{
  "hidden_size": 96,
  "head_dim": 32,
  "positions": "learned",
  "init_std_down": 0.00518,
  "learning_rate": 0.00259,
  "decay_shape": "linear"
}
Each number is 128 + 24 x the weight over its row's rms, rounded and kept within 0 to 255. Layers, rows and columns count from 0. Numbers have three digits each. The size before them is the row's rms in percent of the matrix's.

# layer 2 MLP down (transposed), 384x96, rms 0.141, rows 138-210, columns 0-95
079:131114120135152092125148140050134128128115150104103068136159148120138132102116140144108116115105111132109134139127128104136134134139147107115119152155165125143136090147155149121106141220133132163108137127117105137079166118144153119148161113111117140121145072099133092161135134173137148116
089:124125104104141171129143117085130103152104162094180121144120140167109164136135120094124100132129192105109103120113113143122121152106129119086146163095116085135140142140120123120170150144129107137119108131133131122152132135040171133122109170150146101142149163126118139122100130106131087131
105:080145105130078112087124138156113131152130144096109150102128127154123086087141171121119105125179142100121152107148116133156146143098140114143102112137164124118177113102124109158166146113115096115172157121161108139126132141151168164175159132124131140164093119117151138102114122101129091141
089:158151152118117144127116152165145125158157126130102155135120144117084116116078156076126102145143117119127148117143121090117141092146121154169159145129142102090106105130087135099142099085082113087131143123121145131184129140128124161137080167112158131135149142158128114087132118157159103152
104:117128146133110166102133141129144140127139098139151111108111169121106102169116152129103137159139126127194136141121173096135070134109126126161140124100123124136157120075087097156141130121123110116086158129139114164138115145107153152089171145076135105122134087107128122122137089146157119173
148:129148043125082157140154146141142161107166146087105116143136096144155144125114114111111119123121133110132123157123097119124138144119160154130150154148169123117119133163165149085119100117149129172108106132123151100135137117106135095147111149125111062174157172133109104114116114148144102133
084:126167142168133114124103125110117089128095144147104099144109153121117127149107113116166107162175177125117109145112110125164110129110105115109153110122141086105139093132105113110175148107123116114158102150148147102110140148117138129152126161165104107188154142104157140125097180073127105120
091:126136131087178117096143141143128132122163121114077149142170126120169129147090122172131133145110154087108139164114154140100108097086159132101148164104095127110108134117079113144122124116093157147081149158152115114126140156143105144109113127113127165120146089145109147123093145124160153093
098:125140142114104138136114104148176134103129127132094153112138112137096110110134177129133183132110143141151096148173087174121109081138095107128127122153072142131114141196171135101144143165101140104122126168140072100118157105126120132104139135135150140097137152143109143125104113116142130112
125:142106142137090104110157139112136144112094097156136116111108173122155135124117127133114138146089137159145088124129095136110131125102162101169078099151115145157080160115122099158139115117209144094104154128157160107099164107095122137090121127131133155128123129108104149133108144120145156154
077:146114162131133154122106180120109145125143105122101093160162164108161120134149141164077177105146174102127126134147108116137067109116101140141096118112132110093122127116119180090133146121151101117163147139162139125124146114161141101121179134113133112147119098164129144074121145118121143126
090:128184129115114123133120116142145107160122113131136134131094157152133114158149109159116132113146117133125135149092111154131070095107149156129117184153109146144137151104117159110131109131168059130094121101121106120141106166149146129142079138085099162159104136132153162138114145099135128073
096:132137166096111104113116167156152128125121131097155147115118129089107133106124133115138154166112139140113132124135128149102147115161121100157134137171158141100155157138108107147125083122131182077131117101092129123137125143126114159106139116143155108120120089135040112123095145161156180110
116:078128137134164124109118149146132144131122092135120122141134116101089109144050142127137144163140121151136083109176152128097143081151093142158114125128122128149137122116142093128125138126130070155123162128123131117102116149105147142147130128116151143143194137075104126135160144128094109178
087:132097125156169127124100139116097162116153071119121102138088117134137160113147093109139122181107154147142148121170136133099086116129131125131177153148123110114110106094141127145160141129130154146107147109167126175109100113129110128103125167101119147064165118142111139142140078160110115125
098:125130137104111180109131143159111072146179146144146121145176161145125143151086137117133135150169131130153134168111158130159126140108110150111115139103089134135089181132085084142093158103148127129138127094110152157120148140123104146064098139117126125153154117129147108128132111105149132107
117:164197124101086133141123143104132156103105099095165115129150113107082119136159108118165135101163125114140160117132161170125112120138104095124146162118149127140096132142114105137056117132153133106136160121105095100130102159123142128160138124106108143169125162135119121112169116145158092120
083:095113152166116114118119175090128124145099108114175140166136150098136087145112153174116087103120161143111139104146149136161140065087147127130166119119101152132114165113114161138136145141108125128090133087125113103154166144151125141124105132123140126137094145147082112108125157085147144121
093:160132145142144119120130130132179122118128135081151141102117129109152184103175125104078148121116122105114073127159114105132134120096151117144098171166115148111128114099138175152129102140150141135126128121133165136190112097144163129080138139124108108150137117112110157149073105133154137111
092:151113133114137188158135111138133141125141129119121137099106148129158135121166090076115171174104085129121090109122067130169107113115095165124135100154134092135137131145158162129161087131140122086118169142112127118166161166130121137124118110141111120146133169170095132114107128110128135131
117:144129132063111146135158090160115160144120121115138124180105126117143141087094146112106131118122154083124112128115147110189104147143133123123124130142149124162182114131122117111105115116135137122144174136135151101128109164126140075091103154103150142132125111160080144154161118085110119086
113:143130145141103110158122150160137106167151100131159137065150118145133113118201123153138146120169135104126109132109098129095130156120111129117099125081132135117134148122125126110132108138110173166147129119125087161145108150177150116138100146100058151104073121104139130147110123127133107117
100:111151157061174126112137123156103123115159130097116108087105129176106148141124099138089145110117105116082138127144144178154109141126108093109150145137143136132079123113112145142112129135125160156102142131069067131127110170124127091135105166134136156133144135153123134162146128140131127151
085:112095129053141116110168147129131164160130118147145112108151095118098097160115136143099144111120134120140095099136153128171147122145068162114115081100117146146142167135122103148131102135133136104142100179127135102077130131161128107139116145154135107113137144113178135153150139152103160123
110:125134130125157112129159129103121133149134158116157092115112160125128148126061172158120092126148142096145092152152157162137080179159121119141101149179107148138153104097153143117148112111135113137143139134146116153095064069133145151108119130113113138114132085128117141125119140153094136117
106:101106171141131144117143125102099139156112160104123105148128135145137123126145160111142106147144120169055162162132165133122168126160147114124103146182125116134117121128114127117150124137131171114108099120153093105098135066105140106147141116189125106122111128099109127089137071128111112143
077:097153149133146115150119150083136151144107113131084100115096125107105129067160109098123145119151133105110104127123139117145114123150158097088126202095137118151123104135161132151142136147100143123125163119135170104129146126102122122106149171185147091184171141115131118121127117104140122131
097:139187091121111165099164122102155137165146124124062113126123169101115085125130123125151098115145078130140109140135095079122108133117165139137151112115159122129111098137145143138098124106130128144144155122112123148130077162102163140157114123126127140131157132163150146095173157106101095125
085:132126153108135077162165137121146103149127135150148074076156134130141194127146132090125115162159147152169132112116128131103153129106128116111126139103098103104071128117133070156138163176147168112134124119123137113135107112154138107116137116105144127130104099121130127155085134115172146117
107:086120160114104139092149118185110157119153102142164083099133127178088109172118158130105086119166124125108111114077108171152134125103154106124136107171141134127107130084155115135116154120144131116114079175120163133128110145115141125116143136148125151122111163122122115169131143130116114148
098:143151091121135132123165133140102123165111190082139157109122111128147158140104152115121111175150085131129127111148135135113141119114103113135133138101118140118138184129103107165149125108141117134146136144123124145166120138084156139117113176143107089156130135122101121082074067152137096163
084:101175165089112123112106115101166156132161118098125102134133160119129120132148104108119126120166116128097109168092146101175147095135130138162122098134169132126141079129148145117131142087094115124097125152141118150118097120124128127127180137166161074143155131124099106141161121122148081154
084:110126106153141094115133164167182132114166123113134143120130053150104122112127124141169168113159100129123102153146120100156110132141183146194102136157143144132120130094106118151121143091138133138113112098129102140095103131143118125108142108129117114141150132075116111150146155079131150114
085:133106139158127140114107108107162162142115121168144146094144151149141139099128149099103117155138155156119127086134128085100153109141149090171152118137125129111181118137178149139143079100116077151139106140110131114147154097103146105109161135067130091137122152141124129116114086141102137158
102:170136118106148144139079114126132170134124115133151127072133133121131106117139167153164141142109115102163133105164106171085125135123096105112109153105122180144115084134127136112110133125144128119155119134134070105107119093138148180102151153142096136182121167144120145132084144099125114131
098:169139112124120152091111130145111133148081169112149105120175092126132115104147099137108088121148162129107146116185121154126124122115113133117129163094126174200099119110142110125120116125169145124179143115138093102123150121103114117154100122144106123130143117151160143130148089132147070130
104:125155113112125184137139126145136153143111132123154178112129115138115147159113144131121092156099145121108132130123138105124114115136101133129169160118099113089107149148114128115161106053122108111147124143131164137186133113113156138148078178132116115136159135160108108106094103102125089183
113:134134199121104121105115187161163126102134113125143131105145129149139140138179121085120128162122114105128105116131105124092119133102125129131130137080067126150114141102102135111182069116159143156124122139142106134151118120103095173142141129127113122135107132100149149181114154157109122136
100:133096162097141159141142137143127154161106123180124109103082135087162109126129136115138152144166165175163131111126123114132124106132112139147133096128124171131101150128098119112141183117077127108140126134107075105135180165159116148173129101105114139136119116128099112130154089113129109099
086:116154139153120127142148088115121110131095173128120110094156153153092139102116104128136147116118140141090120170164120164119124119136080126073130144099127119115112123134161158136143154133170107174144147111102156136180119145154166089088099142112102085140130131154154116126085115121135102100
097:111151144105118162107126162161100112127127146115111157108140112126099144184130150122124100148153110136120129132132095118136109119149141145162173136120134113102110132160096130128135128100123123113139133163114156106160130130093126132148092208172109104162157140127102111098103099117141056170
091:085124119119092095153114075165137123145165131144099138089158148157118096095136136121131148139077142089105127143104173137125133099130120135135114128130102139145098127120114136122134146148087150107118112119149121134131143162109117179146161137130160136111099162159067142126118100173161173109
096:127133168138145148079100112128139143173101134131185132117191146142126137184153142159136161121171122133145145084160112138135105096122131077133099156132139135104124097132152140115143109142100111096122101141117089116107113129128080147141158164110134111100110129132139089119127117108107085144
098:134124144106095157108174126176106110138112167142122136119098169147086143125146116105089164113130156137129086112097137108131171100133088114108096198124167148141135138144106180103132110140136127126112102119133104126107142186110148149155113142116102128106121111126163106141125106129141099152
066:131114146130161127124128112157104145140137084159150147105113104150166178150143147140104161143114082095150142139133187126133136075097132126120137167111088122127143102076075117121145132153115138152138099124123103130153112151140099145133140105093096165081119132112107149152100098150131122155
106:073142145088090096171135124114148142136125149095089140144126135106088116110161100119145155127105142126090104152078135132139063132122107146139159129125138150123114128173125132149102132143171118099153135144148142133110099137094132107131110148112157095176185126117109149090155116132146125144
101:142207091128149130136124134110129115102130098148094140101113162101162139142131116137127095171160134127113083103090107118133141081135133157104152119106124120143114107120111148138146103099094161153107158131115200133175142105129151097122127163136113114135154131118124123133114124115158078102
091:147140138126099108094127103119133114131110132100102137134136121135129186123112095134122156095115158133149122093146158130128150156112114170124171125126105147095137110112099091137124066116156126128104131100157146139157119178136153134130116146142048170112152142128182135113122098152146114167
075:158136147151129098134121102117168139118152144164122140092124098121116083117093128114125142092099132181096128166165118122110097114148117138169117149158136137083140120177135152126134097139140118146091112095146119095099151092152159096124163108086145107114130167079144120116134170133141139132
122:137140083099138143170126128130104102128122105129139132089104097136110164152139124114123070161131157122122146134111099154136090154152137079136156110131116122142135130115141114132132119115150158134151153168118127110164087168120103104090155135096156149100150089154143101091118149128145097196
077:156100174192137093114137158084169113117158102138094097096118112116110104101117153108159160128139130148148097111152119146092132100122112156143085129139143167136183108123135127085109130140134142109134152056161121112105164136147118130111131097120125162144141132127129129123115149130133142097
118:162125110111127117114132124069178164174122123095166116138144155116101140144130141136102084158112175103126151100101169106102116126095099141153109159085118134151112140166132077122113141120130128096142133150131121117117157125128171152167105156123132132173167141110113157112110140125121111095
098:112142134091088144153118141107121120102145126116109115135078092133124110139105098135133099122090148128168072161152120115153122094167152093108149123158149131145092162093138186112125116152122130127105113133154129148128173141064131131144129148138113094175169138148151114088144138126120124114
102:147103153112071139144096121118152101157106173141105111085104126127112149094135147108116159133108151114147149119150150110108120161115154137138145165116094108131172141113144128157107170118142102128130137106145117140110083155110077164101156135111048136133104134139139135150126157108129161150
104:103111149137077155139135061122116080134135122126144104087145144125117107093099137128132196143092106137135120159121150114133096139145119131148126122137107163109127142082117118162142145121121101141172126092145116144125151107148113157111121143099120133167145120173063135124104134138171149155
098:153126126126141157138103113186133157134134097154119134092103142121133122144152134131131135144142094133163135158111126116153176085162081150094100125067168106084131148124106108123132129124105153065144151138157128116141139167111152171171091135142112132097130132119145125122114127103100147101
080:138133134093151132074098105108160178124121102136110138116152136144127119089104179164132133134139136115125164137147140160136088086113110147139103146088145108114133106115075155125171146145155159105132136119133097173111183122122152124163105128102109134138144113177121142103099138136091112136
071:129132106131155118132132077156134131147145162132138125104127135106099114092138115110163156149149132137088157124101147137103142130140083096107105144133123105131096121120139127115123081130098197154142089211144141130150124155167151135111098152136101092097130131108157141131098106104138104160
075:176129154111137080156122104155136126118152140118119129095129106097102169163109143116101118139198091180128122120121130145152087123095114131135145109115128097152136134104136113130176101116128101162142155156142091154140135142162136100075099174125128164124134112104115113142130101110129126165
097:110129149145104166147128171129112117130059129175112119117145144111150092090141160131115149149131156117165141121111136115149133091095107151147139116134083192115123125110112134135119183128091122114133137115116089106123189143160113113154148130140102127132110131130126107128191102134111149107
098:168133103149085097172148096102150132133123150134146149095156123117139140104076101097170188107135118126111127161147120143158147127096143114118110145140128157146132154135099151115091106110121117115165136131107088125077122151155163163124137102105157127123136168138115092100117154164118126100
111:136129141145109177147096143142129105153143122134103180106147104136103117132127120092131097138127143111102133110142128114134101114135139139176148155133119109099104117176103126115142111072101098119124148156126162129189144139106128140141083188150124137125175159147101112081118117108142088159
107:134188157106150144125121114110128100103141133138114114099141120086151161147135135095127091137130115126075086146096106124161126104134138165098124118112120146122123148126138168111152117093089186140090158148147209129177151125140123135151151133147136097128144129139141113126094094122134130139
101:162140107123097140149149183107079098141140133114146134140153112108127173155109097140107095119109112151111072111130139127135108142137116133146112146141144094165083131161110147164133166145135123117136114112123093090168123100116072114136134168123136150127149083127162152176101107136113112112
123:140150126111097120116065167106165137145120158115110128167127153131133128104106140130128100117109112106119129142137127165089116142101124093133120141144113121155075137121145083057107109132114126132137167140109133093172153180075168154114096167162141134133138150147139130148146144135136115126
081:119104134153123116116118129143114120125140115157134170114139100121148123120129126115131163120081135125112108117183184168107132148070138093155121148093135149167108137111133114140160133139157136119150148083101126111114164104168052137117119089125082163111095140117092132136109137136119145149
109:119096111145124123166121136138127158115151146111148095124136105120159178099113089139105119157105117092124140116134062130166185142164125157104162132171108086098165128096129148153132097126121091129091125149161156140125138145129140134106130100124120132101132096149100135120138078127155133164
108:095142165145127143104122089133154141128092137110126141130147105155118085115170144172110163116134104131122094118150117114096113120171118092138115122147089132138127129088142143115125134129141157143109107147174123134139111077102109104116192111132200129147122121160081101154140136116167116137
112:143111150169127162087171165103105104118174143072130133119146127111088149138160125137103119146120139106074144130108094154100129123121153106099094112175117130110155153120133196140138117096134142156133136116139157114090130125139132138126162116138091151133102166103144148155121150132119092110
080:130164086123118138124110158164121084137117149120131112131159101146140124093069164147145118181158111138132154156127120140144170125122102116149124132121150128123151122108070075147120129081085125103123147101130117159141084135102115148086125141145169128165162125143125146148090146114148138132
122:165127141111078165154140165158109096111116167140081119127154134141109118115130081163129152123106108134083087136151136113113155106120140127118131125143129153083162132122137125129140175133171091158140130107098127146159104152136122158110127149109069119101128084152165110120102122121135169136
108:126134153114103169136129135160131140127141138123134173098112098155118150152126141120125102152115121118121126138140125136136114145112098141123141140120074123108119157165107119117153108074124114122162115158128157129181134112103131144147074197147121126138157165174102122107081073110153086156
094:084112150127142117100148076105119137121203093132116119102080148139100137141141116077147118118141139176134099147118160086131136115156132153108117123112127113154106168134161146117121150148110128140131137131144161151128102102090107148162120163108151113119137082138155153097168138115133089125
# layer 2 MLP up, 384x96, rms 0.224, rows 139-210, columns 0-95
099:125163128115107111115119092138138132129112142145109151136113108121159114159116143106154134114142140100068170154142153077139137140099144157121151117109136132160120130220127108115155114078089120103161130119079127164149110139118123107096107135141146163133129137127108109096146143152174101142
104:112149181137121118113125120098082110115130152147119112116118131108127071144119135167129128150146121112114135134112128120122136146158122163127170109102115078180103163112157109108067134133120129076167101156094178175122144112106122111114155147149152142129159086139118108166124146136128130128
099:124169172153126123121101116123120093127144108148105128096152099111094106175089097137156107151126126149156127143067142135132141155121127191121136115140127100139119075145125118102123122095110120141122137147107176168142148139097110149124128161165140109134115149147144112136139144116201098119
112:110169137134122137135120162145079117139135161163063128111140130146150104111167121095143130113116142097135135079064121173148135127101179128135133144098135065139130149144121121121087120121122150138126108157149150134118154160092120086076153140140128141110137104149111126112138141109099138144
097:148194104134143127129096145116110145129166128144086107095152154185125138136066105154163123126142150103112124112135149147095129151104134130135157115108149096155105126128111085158127094128145124109111152128107157152144121135087122121068168160136155152096145113107134139124120159095151107128
099:124158139147118139113106109127119092160141161165094110121150130155125135116129106145143114104130154127155101149120146145148152111125174138117156148138163053162124104142130098093130107085100145118136123132102122135112153143101129143053109141152119087116168112147137115123147163128183097150
093:141116146124097119177118133125136128134127108142154137122138138088097121174135096107110118138151158107135090090131144151132096165184114112157099087145152131153099106115127120171071142112155126132124075171122152122155117135134104095162133129114138177144130107138147100150166110122108146090
108:127141127118130106120133112083123107155095084106133134104152138078145126142098139121130145096130159151107091093158129082129113157157112143114117149107151150129137133171130119167112149119135169100108098132104167127142136144123126168098147128160124135161147154107115098142161199068125115109
122:146139137124113133102121149145119126160162145179127122121142148113144104132072110173126101088135148142128087144129131100118159160157159101122153070150160134143137108137135121121139190135160110128115143115088164105146078125110091121120145138145173112102131115088148074136154137135116120139
088:144137141159124093136118143127148126132125075116087075129099143131114119112127103126135118133125126158083106138123162143140126102151132159114133109147114140136109079142127091154118126129085108101138083141123179158124139192085121161122181144125164147121141132090120148115187131138154117105
096:156143128134087122164113113141132091136135126165127119120132132111150133155149098098131103112089131107123122083145152126178102113136137113119102167165171116138108079152140113157117127123103154121134106180101133107100105148137135152124103126123111124142210092100148102110135158077148125122
104:124114184139143149122137129096082137100162076127125090078159119170136125187096149134123119128106140100114121142111125100102104156096150161110150127109112114133131096122156144143125127119142123182124128157157142142120136101108110149129122134197137152154131132147150128108134139072120094109
099:163108120178112118169112127119113074148125114164094114135116077122127111123146095093126093095122131115106118151095145117130109102105155122141131142115140101160128121198125113119111115109122155146133154149136129169108170173124141119142151146145143104167151110149143131109164121104169092088
094:171139121147096133141153091131165154159122126141086128173118094100137123109150110128194110148090123147132157158149162102110128088127137107100085105131139156143114075142126098108136109084082128137107139110085145112170122137120131174108133145124150115118119126123132142112157133165154112122
103:147130159174102089129086125098115075070140113139120122121120126127066123142109129146169108173119126154105139143117140150147109136133105175131121161137122090149148119134099113104084099088144128121185094130159166181129123143113104161122123135135115162133135146135126114137146113124146113133
096:162193138168108132143133133101114110131149087083127142103131105111089104128071036135121113130126138136155166110096139158135141112104120111122108082123142127120104139123131088138111135120123124151090135165124150132158134156108100161099161146141148092145134148148122118133148136122149117119
096:172127120119117095128129120132138147108093091156132130138106172110127140146110130155134114131148183119145074137147151095103135181154114124154102098106177137175125096138149112144080123118160175094181135119130138114136097162127131096154129131116145134099138113106118141108125131166128121080
100:121113144151093148143112157138104144119164096079125114121150097158118138158094113164121111117158120164088118154104130105139096112111117163140121162136134135163072135133141128185140105114117161132133120125145082148112147114089072160140132130159148146148147157153163094137143095133129102117
089:135156154141133093112131112118097111124121136167131132115128133119099112174075152195173094101162170164115132126129195116094125149147183149171147119114125133152103149108124114124114160106131098171126098093141120129111092130115108092123131133127128152123113092108136109145138133141116127139
126:185177137120107071139139099129117136142124125147084138155129151103139135130104124092121126092126156101129130094165130110136126138158121136127105084119171119110138086175120124095092152125132153110125144121152138113132087186122140143090129134123133146139149151150102130141139109137157093060
118:192124125133087098120119120127157078143106121138126152161124153102100115144119087132135073153156141178113074123133138164188137131142139136128170137152116143111138134115128105126121118120123100109075117118126106141111140142120115110123111142137102103125120173145117115123209147152135119136
104:108167139096153119119086123099122126151135148155117124124124144167127113141127116120122148144171117122166143112127129156154154132147174163139170144146155058136116148107116110092127137130111092095102144104140114192122150150099124157062161147140125110105140101084108115108113103120135122142
098:111135093168099132182108147117116129091152140094109110150137101170128132109135112128128122131118114124107178125149138153119096075092173131156163129161124116108105157133123116110143107125150103112159076142120162152158095133109134122138120128108113206144123118108150148084115136129151098119
118:141144111165131098153121149139129143106133126133117131122123086099132134109114086087124121092125156141143128091149119136179113125124126120173095109157203086104150119157088148123106135126131104110133130180163151115111091164131142125126136135116114120193147174161138117096146112122130106103
114:103142142132104132142121128113084084087144121121123123115158121105137075172143119085120139141120162118124144132096115148140156163117105185115190155112128113149106168126129091169128101123129135101123098173124142150120114119114107116116179138144109134115132143140117124146177175083131133152
096:146158147148122121131109142138104095141118072144110146119144127095116064139117105133144114128150136168097103128119162103124121110151137141136137143155177099153080079158115109127101165119075122132140134159099146140105114160097102145111143167178134115148143138138134101154143159101149100107
107:133146166182125122141089108115113071123138119098116116091113102141076128163125107116124104125150148142138153078079139150156122139113115163138161121097119081156113104113102098165095132129095140126121114169147144132110135149119106141117140147126185114165144143146100136122168126112163121130
081:150142126132148146118116135113126126130114128135096125110147131137088122141110094131111099149140148142132120101070117101140104137105142128142149141099124099121124100178114133105128104071093135159132170162149190174175154128134128089110109137183132137150148156139101115128112131113185081144
108:119123177135143139108121117175119137148137112139075126146118088119156125148163127092137109088153116138135149128116140104148161114132184133094158151131120114148124138111135093113092078120127084160121182119093118110099163157104126130135142150134143097116141157174082127110128091125154104149
093:124156136135110107141116098115122112150094128157104141083085114120124116163129118101143104138126139130123126129142147123166110117140134193165137143133148106142127064156119117106105107108060148106145143143149177150139135132098130119125126148146177125122171136142121081121141177113178097137
092:134136143178124117182097144119090134106142087125091089136119136129102148113154061124121104132109159118109091116105135159111094134134119139124117141114117092156085110150124111168073101132104143147126106176143169142118153143112139143106169135143153157132162146166147142127155137129138111106
094:134121144129136112150100126136101109110142091173105174108095156159128081162172117096128143156094134100123115138132124125147147124124102127094103124095128086137094124138118100103115137138108161092162105206095137124155141151127079131140155151115139128106117167142093130098127116158118141139
087:173207128104123091147165119079100127085116111098109141133106112121146118181126128123105120139084131105124173113158158108136138121160142148098102104123110136137141123150118107096111109136114156125072142140175119117148110119131064117119146154123113141109154122127121125098122138160132146114
110:129153110127124124092095116151140081138137151145127083146125111129143144111112134149147125072132138174111144096079172093155132098115146129124112122192131123166118113138145101155120147098087144102151094106133134102105161121105142164116098125128135135134177087163150122141145133101159108144
111:145159128104113113108105113151112120124113128185123106119125137096157076129101134165145103116165130184087134130076151094092157132186127139150168119128162146149139120119148114118130156112145138096150154112098137135147099120109118069173151138128134136115124100121092089147125131150126125117
081:113131150156136142120111132125149134139135108157108161102144105133111131158116106130151091145095120145114097134094144099162136131147125146154139129115142104135129097196141099109129122054108106147122149171116156136172135160092100114115113169173122126139150157146115095124145136103171071130
127:131106180144111139191110149117099143110085127126104142102142068130110121155166099081128129075160128102115092115098127162112098167111103132145123151135134124152102148127147132178147101112105117149130142164149133153113163125101103158128174135116154141160123122160133121134150152126125122120
112:137129133129118127142123095144137152149104135146108131146132100089136082112133080106148137108158115161169133083173143136120130087151122124136118079173179157139141112162131128104145149098129103142116167124086122131134075144140118137096140129103133114169123123081169106154167114159150121133
099:153169143112137146156124101157101122163119158114095154111126135138104092153097093146121132095172119122144109086116132098123099104077118131134108180088142127154120119122122118131136146137137128147133182132138111141123160119092095170137166151108180155143152122111161074143107156126138117141
086:117165119149134120114122123121128118125105120129098138091133103114095110161099111120140093125127129158141101112121155116156132141122152172143147133126148103147128049182126120111122123084090161098139141150118181164141106139105113110114133156157142119149138142126129104114140164100202077120
101:130104143131134086127092139105138100137097138139134136160114164101121129108132110136192120130116136119134073140117119125153155170192115130112162107154133128163095142123148080179135130112102130099121114121085150127143116135132142151086139127113117137133176106076138138126174163093119122106
108:109148100115149130139106131159083106161136116155091141147143169125153137140090114113157136140157153107094108113113131105106151171133155144138151135107146090117098165141117132138099156137153124081162109131099142138125133141120155070100142133141127081140158124189092120099130153076124117131
099:103095115123130101124096113103156137135101116114141136150098166125119145131148112138190132162110133129118112151111161139131167175173138168128136067155126141136116072149117104130130116115088149135113122098107119150167093131138136133096139127123135097082155110108137153084165099157153108120
080:129130131134132129124114107063124070150115140120134109115079111122070140146128123129135114061178167122136138107144142144127125158113140143169152146164173141149108133117160134164155147103111165123127116133126141101109142108129148153099116123113176124166133129108143105111159185137108127118
093:180165164140136136147126118097132095141143088117098120090139126102103086146086103155123124115167121127100149104116175127113182078125137121160133129108185140132112143167127132129112195111100143143114130146112138143153097161116116117121135160155159107139146118119097119117130141151138102102
085:116142151164136119147074108129083111133137118161110122110126117133109092132084099155157138116131158138153128089097156164131133104141162127151127153124154094164112083141124106100087141116141138117107109158118166169106156160100094143106149148153130113149197120134145111130117108098137109101
111:114131119116147127140127132073147087147115104100097136113139094094133115154142126123100174100148145079153137072186138143160126177091129173093129139089123105121113121185112133138129143120108118124114134145116109123123121181126132158088129134100151120113140119101157118092126146133131115168
083:161146183130102120154125133130105132120140115165135156093130105155101097181118129139123107142167122103115160127136142191152086154117142148158118125093124144169099147137111134105120118088085119147155117138127129152155139130098095107131124116122172163091154128160147072146129110138097137138
122:160144147161092141177129145144158128118150128125113118108112141160084128123127119096123074138091146096158146158118140137121096123101142113119154111096119128136126094124135092176127099129141077157124114132119143102150096132101127117151125143132181131091118155100140134068161179098156122141
076:099154086123129145154140120170129148090109112119137154157100140142151134157139143134120129136105131160080150067115153104124093150154137128149109148112131123138057119151128139147139144055094100121138117146149148118153120138095124111138114136103110143154146102167140096078130123103169113119
125:138160102150097135116113104083148065136159118158104129150141154121138129141132107157142081111097129140092147107136146108155082115109121136162139162137138141142131109202162095122141102078129133116146120136107165124149137137117133144126119142132098170146133114096137118092132156143184102138
100:103130141154146093155037127131113134105130119156104120148115127152097122156130102130154130164162134107107141146106165121084141146139130132197186126148140096150086145148145112150124127118112115105166122121100145195131113143098132126126143160138141124139121087128124126135129118138141114099
112:144160142124096123105120113155074114127158122165121129144128104151148121126128119099125152176108125117155176117111138114133145105155140139147107103109133037132133147147138118100066139133134139096163059139149110136124111143107097089123102155123113098114151113172119120132136126154122143131
103:121168116117109084105129100086127077147092148127150122139093134111127122120100101133153107112147177165118161145106142143161156177160117130121144118163128140125128132121150094160140142116097143089123131106114151167139105124136136126120139118137110138122176075112156124168170167085152099111
090:162111124132108118115126130153122079114124129145127097167082116121130148083149134166169059110097141129093148111087169109094111146148159126113122141138114143206115142128155079128137128097132156142166115101138126118130136120119140123135121134114130124134135116177120167123163130120147125082
100:111145119140134137128123131114161087177149134096131109085129139108112073152122119129136134080159156134092173092125138149168087133154148121144152079158138136140116119125117124129131154122136099145093078142126141117143129139114136163097133125121167149140158089088157108110193110097112127131
091:156135113124090140113123115133099076129116149157099097139120141175153127111131145119122114085148113094122186112092144113096098124141160138146143153136110126185142163153163086115140130119109144139140133101148140152120154159089136117130130129158189161121155079116120141110125148092127114093
088:106170094143156128154113098118129102172114177111094118126113111124143120131138105115117135113124142090159119132135126158119115083122149148136140145142172112155104128150121119095163160101124111111069115125120132180145129146112154160065140121128133140131136083059153141104124142115158098119
106:128132129125100134117117078146126117169116147174114104141157108084154097140141102095121143098146132125139168108132153097130111100160106139101100094129159135141132089180123125130151129096127140130128161115100107122122098144126133166104144125124145122176133105139152084164139079181160114165
107:143159117123120130107114103141143113128093128148120140106113130122136128150122133110142085135127124145123146101115148099131131132189135157147150124157136125162134110164139094174109118068073141097127139116166165145183071126121134138112114137184148168127170122102098103136158164117140102116
092:140128149161142122125102134128143130139131114150107142082142105113094121174093119143157111141129124136117109143098140105156144130127108174142128124117140102147121062173120122113123122088114131124146149163113170156148108140105100106129114153158142122143120163143121108121145123164228077137
089:130136142172155121144103161111109148113144110124120117098139125142079104137096104149160106100150160174123130102087149146110117121128166139148146128135134119133083084126112123132106107125131113159119134146100167145110157172048087118090153157152137111138138138138149121119144136074149098125
105:155164126125089126124133145103095135123127112125132142132145100106133113176132090129113104102147146125117163088130156139164132172145190123142125116159109139155106114160103131129125127097123143152126135141128125137186099112127065071126134133129134106149214124145157088146117130126119130129
107:129165142152140106130081135110076104101125128137069155099109136171094128135116106119133113150144170121122090147120125174142136122157122156104126145128132071129120104125096121085126120122112147120096105160139140162115158174108123145089148150186144144126139146154124114156150135106152094111
081:138128125153179097102120114128110120111128137124148118111076111156076128144067145161122127092154142198140146117126148136110141141171131127179156100190122147160146137117128135138106170122122118094135092104146114139108076122132137119135100135129165130121159102139124111146162134123113130111
107:146115175135115121120116110142126102161097116192131113104147154100129136160099145168193107091136167106108129171133183117119118161112124113135110107084131139178084108129136097138145149110128158097154101114083122115107129153123144138130130125146157141136139137112118108148133159113128117085
117:101104171108155109131123115112084094143121119157119082119173090152137117147134141112133158116136127108115147085125120118102161115144176147119112092158173113126118143180151140129116155102118157133097090156154130151106146150117122148064131129179141107128155139143087119130160104131113122114
091:116147112108112087122126090143146145162083112162137165155124137126127102129094141098137158133164106158197126112127172107165144108161101153195152152085158130121144150134134092119111150128122090123141150100138096124112123153113129155129093145151104126096137121129124089106150144130138128150
095:174131120126063113171126156083129097115155125133134126130152126110102090140134102170162118111118140115084170108150139148112111177107103111160147144092151123162124110158114113132150083095151143130116114127139125161149122134114087104117173133111114168141099144124153104181117120116122131135
114:167144124130073118110149106080129086109139136148148105127154135131111120121100151158121093123101142154121150121088167119132133115104141154131171137120155138150128122135154095159136126095113149149142138116117102155097131127121122069115079148153084109109122088132149107140197176115122118143
082:129125146146116119126099122130106134129148119174103158112165116118096127155099109128162105129120140156131086094118125114176138137151116144165160122132149117136136080153125123119108144071125118132127133159115148130157114171076108110120111160181161116145166174152112090117130158124134066117
089:139122144173109102139056134104128145125130087138115123110135080118081120116120107144195097142111131159135112135103159157104120127123138142194120134148127126171121135159107114139090112106107135156136128140129164154136116143116095074100150156156143157145155168133122131142140130136145100116